Weights of a small transformer language model.
Size: 8 layers, width 256, 4 heads of 64, vocabulary 1024, 8.92M parameters.
Training: a variant of SOAP for these matrices, 349M tokens, 2662 steps.
Each number is 500 + 25 x the weight over the matrix's rms, rounded and kept within 0 to 999. Layers, rows and columns count from 0. Numbers have three digits each.

# layer 4 MLP gate, 1024x256, rms 0.106, rows 175-283, columns 0-127
507507506524489517506486467517504455451522488496406526493489453506558524519534512519460454501484520453517469505500470505484507525459500516476560505486545479525491480503482476504466507508491495473530502512481495463480513487483469529479515508485469442469503520495492481493526529527492528525482487526505503547515533521516487540478498536495524475516482516514526520449461519515503434546487
519532455508530459495485481472473518510460512517487488496464462489508494497501493470469508505503530472462508535501505516519506506505491504528530518525526473492449507498525524518479526493518506531576496485506516550528495541506489522509493491473504494496520560439523468468479485529529489496472515541526473497472485511514481468525478467522510536539573488514459492500481481544488495462525
464472458469484524472435421502502507466501505499513477511452511511528482520471493516475514463513514515511493485504490460539482505487485523471498482522522545506546522469481510517566520505508489516476471481506470478522497493486534517501511492511511446482552496505459483479510477453497527478483522501493467483491473527487481481513469488512494517494531495524507526470507534524479556512459
438486531468503500485487480500483535469472517482471522476498463499490543560477501493505511519475507474484514478542483524510510525490462425568532521476500489460492484547509504487510476509514528475511472478477455483490493460504554497509508512533515479490524469527492479490485497550509482488460494485531470500509495569512528506545537527499470525477520516532507531507502473512477526522531
504487519494525540524506511491504534524519536505504459502488487503553517512495497510492517435447475459527503468472501541487454472461500486461523495445480507490544494469505475504484552475457488496524477455487510497494517505510517514517515511490489499524490494477525505491478472470530524536505514499489482503529477478504458523526523492485498508443511520525514508500493511490541515510494
485507490471489517504482522477522502479490504499492527520537504488504501449471506501461516467547490469522517446484505514467456488514499494521498532518472498489510537550487513538503521488512489538484476542469521462489517518484513510472509527520460496509486495454513498520491477499475498509541508502483455483517475499518415531488401440542482519490485487515478545515466548487456473526473
493516504460495480497510489465490495501540514481482461512488506494540522496512483468514501487521460548470523510495425513484529504484509490482446486507562470537502548471506507486503518537517514447523517510529420498564486488490493508500511457511517504529488452486454470483498548503475539490495482558476487449543499498514490480494498512507436535463548523494485536503479495497483483464481
495450505504456524554449522457479497481519507498513514464480515484487435478504504492544479508525487477519486525488503454523506499498555465505525443494489493509487484501472491503470501524541500502501440481468543532471479499506502488484517498466528534487495472516496513543472496509513472522519510502487526491540465490502518526495552474465471483441483524498483511485505489490482506488531
478479505561531454496548550511492507491463465474508495522490488540499497514553461517539503522535485501516529485507488491474472511523438513475478523495472438484473506486493502506510506546461568509498470513515511512472523515504489509507548483526492486562456457471488479500558503474525469500510526520478547484502538534484524504523557533457482502520490476533524505491457532493525479516497
522498509527534494474549526478458502528490511489492470537457495498443490505507516521466517511490528498511466519518528508509516510514501517513493507506503450477520489470526475513516545479487472532521493486532494523486496464516505482493518472503525506485499497487463527520511508479507491558495507481470492526535502536532477561530484499502491475493505488504490540524530507454547490483478
479488510519538510498482466557541481494541504477518515511512452462482507500474435500474508519507509521521478480441484513509521462469542507512497500510497491528529526487568467522496537492466518457541453526470506504536478518486532506487493474529483526479493499516489532529489527504498550521508487544454521539510482507451497515499543544522486510499474513522525494519500492473442458542442
537529482538463526453535507510548534570471494519475456516498469554527463517463555454482476522499534498469482502505509519487511449511494515512537503484466478542492488542517508557493496457486513513510517495521510478429558524499482488476477508497475506453539503543494501447477587517549523488502504494504518504458506497460509485476535484505485492515478467470487535485494476464526479503520
464512515488509545516524462535522484508491505493538519513475434478516471478547522464557540481524467520487446510557513525480480517490517483496469418545469526484475505459546445477488495514508501504502520497519488535490475476512551505506467471490442445515525512518534576507491482504514524498502519475470508509494516509439497490497492482507549543477515510526484542491536476532512529512532
478468509508466507469495563514490523497514468498514492501443493483459437510451487517470500480509565474486497526463536504491506543486504527457512517468498521500519481422475497512499492525476492497437469478478482482509472512519458463481492512479517534483470496524510501486510528463513462527510467545509476509510484486508513513480492542464488500456499501497499546509477505486492485480505
549488502450546553473472475475505509491491474504546513504475485530463478549487506522499523531516458476449496506478494476503497509495497468525533517531546491492560519522512482500503517521510549540500510522521494515501486463478496482505519498467487484450472489473495523514479508499520545513518466513489478513508527515479492526458476524537523537479513510512452498513513461517538483540504
508480475500514497517500494497482495501552525495535525521475510489470508505494464465517518468512514494429504507486512498518549501479468474534434470498501569502477476517494463462498534504468491499513496509511552508508526470456553531500506526513468519462480529530491532495573471492453545540513456528485485506506471465539493506495465507508494460471508495509439513473504503475516499489504
517498507536520500499502502506530530471498502493486502508495516505495475472485511513475485480484484485490514506455513515502507483535498474508452509469501523512533439537516522476527484486521534460468503467512499506503510507511545517570507419463446490488462472507494530481478507504495518495519501504498498524499445492506492494493478426516501481533466456503508499474538470456508505521565
503515539479521475505494478518477495500507508432480500499473487502511505492489513475493474498544482479458520491513505468553514488494511436474485523517433444482478497457558492475514484499491513519477484472477481532494447493544457551498512498471505516500479483526494530494517500558496488481477439529453490485501552524455495529535518491477478499485491501506473510501486468512509475481500
517516537494531490475509507513528508515530494471473495499472511477527499514501536505420517501524512504487493505482474495472505505492458522505519503492488506489513515468486509505556428518496558526457477506497544464496473486525549514494523500514474532477482515454535529526533511502505466471460490515515480520479484509501427533510528476514517520523494517545477476522527507486484498496492
515483508495515545508530507530502502484562481504490479519530539502470524493503514471483499495516493475540496471529500536501475514496505531482548498525480476494477499476540503556497503487487514484531454545471495495515488461501543513514448532494473537513526484496482540525499508500484498452487510491501518480479477565466510531486502527503534548503533488499469488466506492507462483511512
457498459473558513504512543468517501518504496521498498497503491540456461503469485503513495544545558500492489483492478493501523460509484535500505560512505527489485436518499510503540504503492510504462506520503575550505508480499518497465510540549520486501486456500493488525513448510488487513512466450459506525515488511492527490523508466529482485508478491526527492462502507454503443484471
496530490489496483513428496495533512520483509523428475491506507512505491524516478446537479482500497489472499531543507507514486500454460473503494476487494485455520525517532470500481516499542480534511509480490485474540463487493502526522511495452490536500543478493489519495473470474539496485529494486557472530492532470506505469483528466497512491534485501515447516484491495513482537482548
519487517493528499451555515500561501483512486488495505495520489505478513514483520462529468516476488519494492499517517496451506486514537498484454513504520479512471490468510508503563457499443504538519468513505497517535545527512519455521483443475508504553503484511527508466491490447507497497505468503513491519478495487526501500486482462494555505508506508469527494521520480475536535447485
511456507540504510524520450486506522500502482485472482498507502529503464514525481488505501439474544485472533509464468477475512544519514503490531490510490502498462452501484507502448526519484513513515520505520499498470471528475492536498467527521469488512518519502520484538492444533490526504495489499514471511505478529489490508529494493458515485491516520483496512582509484522520510494487
515472455553498513503488566417500484526524495492512514477515432483520463480437504563519450459532524506492528496492514550489519560485530501497506521491485485464512531500496487494494528541502484505522492515495470502539490493472478499476533495502460496530490512513473508519517495472509515498485503488479541499560464547500545495538533509533491500520532502526480471515523542487486522480481
482504498471494529492538478495513496488487511514487491467517471522500460478499540452517471492512500512494503494488537473510502462518500520509508468497454488508470505474518447501508457471540505534449518514528438498487540514482457569507498508500504496497476524493471500550506485512510507494503495486489496533477493509453519500522506507495447487517475482493489501454541479476485498510498
487469550533492490484482483493515546472501488507508509522506502474503558520505476488510478558505494508489527473508494507499517547449469516521532474490504502520513477491516474521521513514509545500470540477472524508493438511513539489486482468460499490469502488454457494462509515486520475535503529506507509483493507491467519511486519498475506492483497511491521518525511521510496531514471
513518549507516492519493492502513504525472502505459458456489480529435507488504482540498506494519483516520460471498506513436538511500461486504534507489519500514540516514448507465487514464520549481496536563463474511534511464511500473511498503510495475532525510507479500485503508529538525503474528491448526436500473493504513477485506537508507481497484533499486494470502481523476485526512
469508500501492546491511512517527513499484512520500472466452476550497480503483496505499472522475530552489501465493522457513555465512504490519492514508521465467551443539505490503539518466443483484466492493486459497518514532538526519503494517509471489500500473512475465507504517527509499561517488506469463482492447476511510533536540521465506505465505475516456528501477487516536509487513
508482514481473500526471469520501497502471478543484481499480499546528542510516500505514479531498514528516527506521486529521523480526478516527531465477527517511529520500503558536501512489486513480489540474459546557558467474458494484526508464524448515508475471536535464505494541550501500497546487474481503519486512488501514487493481540525528521523507516499558508500502506493537494499472
479522522472489490521505499493504543510487542462516431467482502500496530495470520478489514484518481502467490518474491494559487499510505469456467493494462476468508518537530481492517489522477490529537491524495519515483514499483522486494489495458480498513506507556509500496503500494492475526497504481502495478493503468414529535434493498479535496522507523496480535493525518542505525464452
486496550518466510479540517500512528506495520472487559489442485481512537496480484493486486485494478495525494467508516498494499514481547474509540533503492524486469532493528505455477484469495542536510452552478518541486496501514483493476484509460518496555506516511546484527508526503506501523467477497517492517510558512490488520526458498506483502457489510533469551487523477512501515590475
463474536474493487483524472546467497500497506502474463503466493481442482475469505495484505513503520517482446525544526508526473495520475503492511514490509492521498490475537581555501474527451518503543498503505456513506482575498557503503534512482510523545543442499501529481495514536506498491537478524457473564447485508475528477500497501497495451498479527482498502477481529511510503516514
547452550528540469490485504484510518499501495468499483447511495537483483482462505498500476507517505502477506479476522501515483512487522509510499526523483508472511460554550517487483495502552529510471450510484506466535457530479448491527548530525480479492475466521529476495476492458522495494538494484492465531492488538505496483535475511481474514538540437477511511523479547489470488510513
479496466476546523460478530513528526449482545514491484517563457492542504491536490478505463484529496506488534476493516533507502471478511486532525466516513531459448522542427485493517492549503546500515487489515530534523481530526556450479524538534505492469474525506508486489445496494534454495531512527456506498526480497460527476461540493514551506482468526522532495476490492516504480501492
513438519496497472484469537502531496514494574477535480516490495491499453476517476501455484449521465476521475490466533567490490508548499500512510508491483495507524499533503528497428522482493479520504481496507511512551562549503436519533493484518467517487494468505500508454551436506450549521493504462510460487485521539523491497481530489491493504495532484456496456524507508503504496465485
514475508514544452491528476493527488521454495451473497495507489500477493476495482491523508484499480525508482544437507534506477525446470497528528518468466496510437513515507506499499496514519511547479490483504509467501497542515535506464513496492510519502511461489501522509469486494506499504515503480519507521527531495488498529514496481433497510496511486501472521513483485489485543472563
486472477519491538505524490510514464551507508474482471507490498466521490486469538509507502519496518528476472540512518475502519501504528464522514516467469528504533515448501482495486497506459509473462524496524525532487505518495464530502494513514506455509523501531523487484479500488491528431477454467526489507520463486533482466505511481503543464483541451558510457498496505489517539451511
509482502455475520483527512512478480480497492519472493429494533496479494509515459510487460513500517501498481474517502526489478469490508467465511496471481450501466526487513472492500480497487510485465537476510507500489508508505530509520497490485505535522478484490498460502470475512478534521469509490471464482478495545509510486510544501488494496537508522543475465503474508505472489503515
499486512507520462472529487487493500500435501498553503486472497512515484495516502488509478499508464479517504501522516524475482498507505546556494442467485501498525456458497475523511474532460539479464504508497461533504545518506534507488476476536495516539536478520514504517517513507533534530506467525496487465507477528548489533569513495550494539504474502524437507510532453473524513506484
476511508512496491490485479479547519506520475538512524537486545517513524509495504502510500514532496573523528509471478507531506485478536486509492495493426489476498499530474469488456512472481519509481494473530523464492556520504486472510512476529482531498513517523500505481554470513540497524513472516474474489467514584490505510523543505512474475509513500516532508506505455504494531516510
502535511477556502509496514513518532529533507449527494517485492460467461449493489474503495525508537498521514521452521488474508480463474478492449536526487535474549495550523545531509467492523511498468510512495491536477472494517501546502478553501487492511494495442445489492486518507484497530527499479481532482504485457530516450513519508486509522508520537481484501488518556533517525548449
473546523503538485515481486513540460484500463492483525514463508518501470476479508488505501472511479509498500528441522514489497500524502519512471490505486530494495530514479517514474477494529472495486497544446515492498486533484499489515489489498492517527519503496480503520490521495461511464458547492483515464503497434510564528505469532530488499504498524485501499538486538463518512531485
511498507483493476473493476548509486526495498496507482506510497496497498485491511502456491463474469537520504512499475486481501501496490513508493566542506502452507465516503451494491516470503494492522487499448481515521525528503496504519511530478490519493489513516536511504516520502484536523527448497513505499499485548471524489534520499471551502563462514509497487489469466452467536491498
501554461525482544530485499509551493517459510475488523443514462501536476496532479511513503486506517485491533516506518501548531500440506538470519535513477465514464524517475491489530523507480505461470488534548483523523486505508525518516479510514501494501533486453505438539493501483499469468480505510489499552506480508483527507509509526484493518519533496503431457519501528518472498486460
551515486485509489501520510517523521531481491474511486491504511503506517512502545477501513495506470463492436492503508491463498537524527478533506506453495532487471541506476415450468502501482437530484489494544497523528469519468521499495505507450486503461517470463519491470488497500510540514509521501518514506511466500527479467509532492508508513500523474460483514528534526538509533502494
483499509474493509518483481541522525493533492487537500497473497477496514498477525495502500521487447560508493468518503531508503495456482483491540519540515531517515480473489517492483510510498557568486473517482484507509534489489503487436530473523459534471497487516494523482505507500523522527507506539502517522505493540561484470490539504493491527492510542498515504472514491512470528512509
492475526514546494462554498509482444531525488487530523526528470486488502511528473485495455514483563496510490506519535525528543567510507501476493450489491480462511496514455480510513499475541504481465489518519503503476530481526506470500514489508511497524488535491430511501535514478523503567498568505533501483508508478548501495469508492505450459480497497513474487492498500547537501509443
447500509497494514526514506493444502496490480456518534549473478523506456483465545528440521496538483516484514518437484485510510528488509542508541513518561526492495469481487530518537494514475515476491528488530516475485537505507528485510490482454514485509495482472485484495529501521478561485505493536490469451492434500558532503519497504503454523499489471472496471438475519494489483497507
497535527490465507546472478504478499483480508479469515529457452511494484504487508541486476477527493494497471486489514462483473507537545473505544503479511503512525550495515492485501504506496481510484485499556491510521452482481537537494525460497523489507510534526477487472587465477500450463484531489481495477474518474469509482500519510505502530513517500453494516435513451487513498518532
503468495540495471521466470470516512527489501458549552528468513506494508494474491458487483483485508455509459453520491496452513530466504519499499487518490512503507513523500497488553520529493508525467485522440477489465502493490516505488473508543454462556474504524444506493530466532521460497505561504468510517509501490504506511491467546476508486497512479526522490547489481500529527525490
475515552492491487463542497511529519535456509506502496492503465514470521520481482461484535449515516454498516515544483490523498509483444500530491499510443519500494459527484488506512503497508472481511521513492469528495531527518495492469500466514478553511505478473495513517510462502473526491503499526487490467534464482509528529530500482550507480462485488472528532527465495491519505462502
492452503482502494518545525534441497537509487486490487496513477512547491535546509536450482535511469487461477480564457502491435523490477474515492513529498531480501471497470542483486527491528470494505519468497489489474490535456509521506520481472513468481514509529520510504491487529495462483497483484475485516559496476494523485497521549515495504496552493518476517484468513510454492447515
474482510491514515496526491518506527499535489489508504458491497479504514470483538475516522516496498487512498501518489516558471511483494514494495503536521462472448494487509488487529545484485489517522532472515496477485529542482518520515475488492462528500460477482500516489516513485528502517507493536518549505500484471457502491520456500530500516469465495535515482550470465516490553495541
538458521499508483495530488416540499521500547536481505505498540546495497530514510501469468517440521469448458493509512484484558491463502498508546521458528523501482468518494506499502452470499516504475468555489479525506445485482478500497499471523473478509468493523515460516497503531539539477503536434517479520524503484495504505484512468478519477509441461510455523495475531472486515524501
447515511502520511468484476504504524502449507519478465503522526499512515480522492471516480490503525516449504504514519454497534491460528480470388480459528467531533557547492491514516472505545514480511452501481511486510543504499509474510523513463493479554487447469505532492524483536517497492466490500524526473445463484526495475483521478512477458511467530494517515485529446484482527507501
491497498487494501532522506496534495540468526518532489494505487466520513501488475524521490525488482500524519497510473515513526548510468515501507494478518495525504491545491501534487483545538553517538474435556499473471509465497474471518500447544512506506493503503523507478489513498471488504466488495493511512436510516528526525492469542490515434448510535498461492516500553534518504500492
495488545512533517544485499533493492470515472505515514504506506490503486527493476507461465499477522488546449483531517489460509496486473442508480481465511522438525524478521503502487472530520488512507502476515519486509498478488465491530451481493506484482511469475512486473489485491506508497519501467493502490509519500541487489476509476514545508507463473524479492591480515459509458505513
516488537518482509528515491454496498496489479538462481497469499523515513498508538497485473474518518513462501494492503492498507531467526502509484511520473510490472530498540500542504482503527482511522544518453521509477498489494475514483462475505480514549516488475486493473470453512512507505505500498504449501514521527483453473504515556510509492463533461499465487519500458508438490511487
488501503488485480515506497496470523494468526497481512538499488484486472449509499495476480505503511485510493490488478519477502497506506507476463515468513467465531516488440475486527513482518521485495528492481502521546498473500530503518521508474515483486531487489514491530518506447527481518542512512511522476517533495538542480479525468490520462479522545536469507540516502485463481513492
463486539513514525507514479502512525486508462530554529478475545488500506549482555494520502472546521499498486462505502506522455490456461479488497500490538524542496484558514520507502512526518508503424516470485535498505485492490481504528516523527519499530517481500536507501471471477487482498546486516463514535467533454511507511501488508488468472515500478517506476487478458527493467470513
530509479545540491490510473479499519504529528536444525489462493525504462473483476513510509509464512479495508511462488506557511476499507478508482542536506487546473557540483521550498500507531500536523512499492483494454525469509470541510479480527464480447517508518482517524500482514514512555540492498550524509470523492497509505488503499493538451490489523489479502490528493509534540516512
513450487520521483473517483502510517519512511474514535465441469474504507497488463496532471441479493483507517494502513472501480505518491478512478513499472490527519519512526494489438465493489509493496522492457500539480446525457516529494471551482443501497499515502494501455480433501477532492492514492487500504475506527527501454489508509497489496509510529505479481516495460482511520489495
477507487540510535509500451495515501503498496498495506528503483500546514502527464503480469471549482495501495524465472516458497492494506478455490505515506465508502530503499513496499539515524483514509493483480536480510529502467523510508507498529461494522500486497515516479475507496472513497495548540491503488518534481435506534530570557497482577500490502512529526543481484506498502478502
502513508475481550457459518509518484473517495499505501494466511511485484522526538499493436495510507491461485488484514515457495476502520486504486504488552469500570511506518473488485510480501517506487511503507509531487522478516534453488473503488498509506494551527490501496536454506524548516495484504475526450516487516523503477520463496489488476510479547522539502491487479524520486475496
464523515476497521522506489514508550477450501456522512501516521510450503502461514503558449493503535484518531505498424514517450494517503543473494516514481509475535557536458449483502503514531495510488466529524509558549479464489486562505494484482465508517500497481475547541519489498516506544514493495522512524497506493523540479518521508472510554483498510477531579494484490547472512493493
499499448504456494500476519528471502533523492474504475529490492501481499453496496512487469482498491482506509473497520514504499465523489518551491520586478487555498504533515492519528489520519500499490496524534518475471489518533506525534416481478445467504491509502486451475510506492524455491468516471516505489477480494499542521517550513487587523493520507504507503473514528506543527491482
510496543497460501502491514462490533478493506527527493517508469505474518487513525501490495528473499513519559517455479508480449522476482520482512469487478498466500507466518514460491490493514534435504526432519526479451525529501484485501471491527467522486493511547467524492491520505504470505528523575489478484516502502529508476472485518558499505479524521496506507530499517521510462472486
474515462534497520476517514450510575555545486477506510506493513488499479517515509479518462472524501506499452499471471468498483470520470518493533492490472544509513449493484532523459519501509491475516473517486536502495500511448490502460507465462474528531471515508534511479496492500546474478508503490470469448480498494517525526526484447509497496480503530521551532524481498505504515503482
563479476509507489499494535489524525509498448494529503505481481510515499564501495493476467514481500504485486471480510484545540509493494492452491513491495478506447478529502497453487467541512472503516553432507538453472522480486462493465509452480486519509465579517496487545509524489481490503467535517477519512489534478513515486506478504497485510484471494509468490456477492486482469485483
511517485520512456516503535533510519490467547555515486537515494499523526502504491517475512545501484540479452504533512507465509447490478518491535517480520495468503490497485496504474520513483477506439515495511506465525500464504523519488503558512462502482512504521502476502479503464510486516504512490518464462481498460443523499500522467491490502546554517474494479466488534500540495454517
547483530490544472484489486457504496503466536486466533549538527489522510535508506502494468499503498458472508490483504497499488489503520533497492535489508507504464506515472491524474506480479548527500539481491502576535504522414485533496538479487517530486500516525515495511497490533514499488471476491486522506505522475493497516513471496506498497513469486468519441508484472488527488474522
463496519510501514544524452487506502546513484459499492483513499503524527510506496487503502491487536509528494440497500533506518488543505489545486486525495535496510489500488511501543535488489474527512516505462457491516537517489495483508461516534445506494563535501482483520459516523501497504478534510487545490516503501495525537528482503485543510498491515519472503495493512469503509509466
490472487509453502513465500517534518509505467579464507514495512515506508489492538491467495488525498520496498534495524509476530481491491514469552509492501500488480564458496522485507503512485493538468519486458513475484488498473506526499520469512525539450488502503494537476520501458492524476523466494527488422508503512507504502505474484546515509497502496538454514469482498500489512548523
503504532510505524527512507459452496484508505491481483527494505533492544481518493458466455495555496494511494541504495538457508527493450484511442523481490497464471501472467487464503497502483504507505469482492466486486518444482499507497483528531446474471513503524464523477485512502494512473499483537538489496535490532485557471505484514488498482483481482503498513530492519502520514510462
524528498444461504559492505516518477482493493483504448505528437505508479544500499525478530492462489525498484489527517510484488492530507509499542511565531461500487529479524493478533504532517510527522445505508504489496507459515506479467493486506488499493485506493493446570543481521479483526482486520526518505469531492470520482488447505498482541489517476498484521483461489521511503519495
489467476524500512481493505465544528485490493475524522476540497496527543552528504504533539529519454489483485497501502450481495465499514490434521460504469520513478523492491505496552493491487513482490509483526512534521537512530472535456501463506470479505512479486523469544548492566493475447502502509499501542502533507513538454492508508500504529522502489545519524474477512473476493497521
470462474523560509472506522499535521439493461564474499463532529557489484500492475525478489485480471489536501451454475511468516533507479517503582458512452501540533485487500558503472530500509512505487461507521511503515470473578467467505504491519527509457466518484533548513535440531523481524497516519501463463451473477540519491465504492491489556492560496499500524554496536519536507493566
480484543489485503519497511491502496471480560550481486487472462501503469502529461542494452481523477528464529503510531510475514509470504522464492514518456525491515527529514485450507512474498505508492503502479537460536497519526511524501494526488510456483526473527486505493515496472512489545455525518476513523529485553494549518506527510495525481478500499489512489487492490465470549457488
496512514460515539492503518409522534497515474509498555483518506527506503478529525490472482452486485508478499486531476490506529475510502469498501504512466481529535487471486499531506485498526490488486514507476468476459502538486526503544504507500466527504511509510501503498447513495479518533465483502504508497508523546477480491501484541494560493494540505513523527489520508491514537465476
446506490556526497522525497481487521524534498521490457500530480452500499506496501486482477444522555478472512512513502515510493497460534523475513492527491497478491489501445511487518508515521527477483426511513499462498511493511482512440493496470530511487519473507459482497499539507541495476474501510516515483506497494491540519536520513500508482446497463486529510510505510506492500492516
511511552488514514454479487509502477488496472514468527524455538489512519524468545520489519513478525497534491493533502510512505470521467490503516487494463472509527482499520510494531487536468520505466489525513471497533561517484483523484533510493457511511514514523460498493519473502481463487514534523489465490507549517572497526452457469495506492457507503525491514488492499490496518472496
438506498468493511505575489475554511514561502526488521495437492526492486492540482502520457508534501458528486482480463487506510509502489522515496469514543477517506488503498475491414548488499506455527487460520472481549510504451503511494468475526511510512522530514533497435528517515498492456526486519518468554528466516537490485511536447482472529520490507510519493453489533497500479493490
459463506473522512494522517519535512472538521500440477476496493476516506495501544484489497502507491490527484498479489522489558534536496527496496494480491536472482489454481512462488534507465545477455506486490524557566498494528491522500506512481474482516506560473491500519472500477477578505514504459462521493532486505495500460495480506452506509501523508486477515451500533461479488520529
514511485486499520535500523493498526499471514477491536472535505461515438492514489544522498470480530440478531468501487539499527480489499472510505487513512503492491487471482504504504499485504531473465522533495525489534530479549466525474515509510505497518501498518489507479533485521475482507479502492512462549500509524475505503490532507525503479488490442520512447524482539533517517518538
469515497491541525474505544460578518500531416471468528506519460507517461525454454510488493515504499511490522534503465512521512484447484493497491489514528504513508481489498502503515504470499461500457515470439493481507518504503479488455502497481502498480519499499474473497463445515493484498501513563499520494518522467563546490448457498503542524459548483514468535456475490472512477461493
504495530482539508461447458502555441498549509473534511522512466521480479524491483481473500515519493503498505554458494495490508471454496486538539522500504469540509531499512482469538472586476527507480441508526489527503533503467538492484528513505539523516474512490507484545510515505511518488510507515517517488514476514535552499486502486538500474545504513483487522515520528538474510489489
477474528526499497524496478502490477494533500501508533490506477503504459436522515507553477505480503528495536521472493509513484500512511513530505506516484484488568508492501497493527503460511563480559490496558529481507453521515489525509489476492492513553517490479507497484507455523486509512526481493505532515495510498492481456497496522488487529544475512478516541469497528500516454487556
526469472487479519503488502544511531533540508475491467540467490533476503498517498491496526490489505482472489489522491492486553512530496483472489462506530467476514500446494482540485485467496480484482551501491559527524462506565498521477503580506490477479490483515454500483492481489496489475477470495512519464491473469484479522531515521534505483484530471485488489508518481500526536516460
553485470479541486461458499504524532525530523484466460475515459519502541487462511490521490506501540474487555512485478495501488502483493497509484495466539477540476506501501519514510496556512517538509540521504517502445487500461485562491500495488550491510482485508509502493500521550487499477503441494445450505505500473478469503453512486482478469451476493501514524504479487494510501530447
492510450529577479545487510546461475508488559486543528510452519484488535530507477532478496495450472544534555491482477495492508487496486484484522505524493508510466518424523497521469553490541476488481474484565527523535494423536495519540458460502526471517520488472504478516509464461481539493517488506514481509509518506477497499544546513525500494474522514501524491487532500487541525492502
488493510512508522491488528559495466524487459507484518462506506511464492455484479490474507491491491523513492516464521495514515454503483469531530512516486491467540522538478504503500512504501485523485492504515491505511518474474498475522504514519479538550481477495502482453499448497505517501518521481522464510496475459484492545550464469462485471482543494508512507520518476496495548482510
545502532483523461506460519531501499487537468543484488509507470477505512450525467531507511506463511500480503491516475524517548534495509494497490494515531513502509490521506481508444512534484541489474485507504487498510535486481524536489537490474508535497526542464476484497501484502465477523546535502511521499499487456491517497500495484516519493502490524515538538501483503483489475482515
519502466498512545495489520506501528489492483472520481534523492491556501498487510487450464471525503520482483500472561498513492503529440508510509491517505510479494494514495499505503462468488538465518530487488453543478496457539488480527544483463505482506477490462473476462505455517477494540441481496533468506435501516510457467474577479521465490487511506488488511539500417520476505464503
481518499520491556549505475507493505479519500488480506464530514509490502534533524469538505459481487498465473468440532495496485482449494513523532465460497500494445528477561486488459465513529535465489532492551510495479535503480503480523482484503487529499527480483473501525472523516494516549489518489494478506503503540484513487470505467547515529463459506491484521525510470502504502479459
501477551496533492515493479514487523478533535477550516560503496513448514543500530485486465461458475494523496515507493458495503509511475512486523513496496530516526495472483486498517486526521454499450494489509475523494500475513549519484513488500519478487503501494503489528514452486521498468477452473486515459470515516537479471498500529501519489477495521530494471498504512497528499478503
499493494496540536492511530511476510515509433519491505524499484508518499510486489506536504486513499500492453510540504481486496521460507518491542519534497464502505511503470461510477476521503447487495527493523463519472481499525514503512512517519481551501502484463465460472507480488515499461524477428477438488493504527472488523505516475509536515516509506495511498462523558513509433474520
458466473519512558479516521525498532506516508491515517466454466528525466512510523484496525491545497495505497503520475519507534544503490484539455468504483527438494508505495536572575492468500521514490503544510479498480489553533490488493574484541459510514495482481481525515464514501508494501461520443481496485503447486480512486461442461506480488511531499533479499498525513521498507484509
481480518486530513448467479491458472533505475493496529522514494478479516538455529485481511519526497508448477516521455511485505509507474523500446506473520496469519495554470508493511518506531525508529529527470558499512487494485537546509507460499472518532456490487487489472520493499511564502457490521479528472525470499510526492502494485535488520540505516452515439498493521457512426497485
513504469507483467482573526474460503476485521476501500495509514489483475482507514439488499473491491490452522441498506509497508494511462494494501483539465491490491528548498463525479529483496496500491533521478496507522494533534539481485496524470504490504496526502464459502491549489534519506502486546522476483538481500497520548496518529464561490491514509498524509508514430520556509460506
489456490490521470489508515484552496547484496489531512456554490453483506499510478495471531490512516486506516514530507518510467494499519516479513526477508452513502465521521502508500480498517513484513539483486516519474487511522482530527467534499481506532490473520478473508466491479523520503540500500488484479476493494499502504524447521480470529471469528519506498467491458473482496492507
550543529489474488499483543471484525532503516527507477506487440544470513486491519471488511482491497555497479508550498471471525473502479530518490521467497467478493499517473510485463511470498464491490514489474503488525478521502504510515508469460451500510486470518500497507493499534507504493495485470504465485526438473430529471503481462535494477488501477473507493503496557501496455536485
508517458535520482471469526509461505480487475505488465514513510517518527443488474520531494515481490467527506532493487509484498540484469493489504492480507444446468501509460523458497516521528494536447479502516501520529500504527493520477540488466469500501508455497488471512499511511513495487400447488533525520528496478515542504510515467496538524494539520495489497527484490568516523532521
503518511533547476487510460487510472509507489486508538442487537496520572484514494500492499457519526483498498507481504499507537537497524501471473453450493551550459522483490473534460528457469522471497515467500485524482471475529511539508489490486476500520490500525511487503468522543489502556481531507483462443481462481561499521519513528459480498503534508499519509537508495490467544491492
481442493503512477479501491524488485464471505466488553492505504493471491518402521495503520464481497453494441487526479503518457524500485508527459508485527453526464512485537484532522496496553471522548519495519471539503493484445482437486511469448475522533497514481482482525512557479545556548534494520476532482531490494520486477496494499481485510450512497495509511491534493439508492498522
514483533539470481468448526516523559475523474478525499489484479502460458520541469489499490494488501502476480502522489544500487466490496458495488532486513503516497509467480469484476491498538499527514476476522496528529518539508508507521500538512530506502536484491511540518487501516528459495523440525498510491509523476534499504532500522504523535512520501540494483493517530463459486475498
460514499481500472522490486511469532487497492492507480475526496490479503523486486501513462502508486487506576480513525500544438521530453474465488473488479512519485528536489502509501483479494505494518510489510450481517485495484548499507513482454469481487513459478484527488505481439481521515485520468481494476460544480511467479467488508487503515507500487509476528508475500530507498501504
534453467520530523510492547470516513550531516492500483531526544508541502499509466513512504484483520495451523492493467456457545474514486492522493473496542502467525492485502524490491504511532502485474504487509526482481484544467525475508518494465493502536515502501497466507555530501524458513533477539480504539501513483474516485474479491511487557496511528483511537472504517487494481481522
517519556528485519448513485479494523453471535471496521522503531490552490506508512497498541484515528492501530519491511508462531466490495516498464500499461512521501534501520470518493500457453528497495481540474514554502548461493533483451443532506430492495515504481499476474516532478499474463505500486500478496448497509547525494500422521520482492509504490481460520510548479478502490529499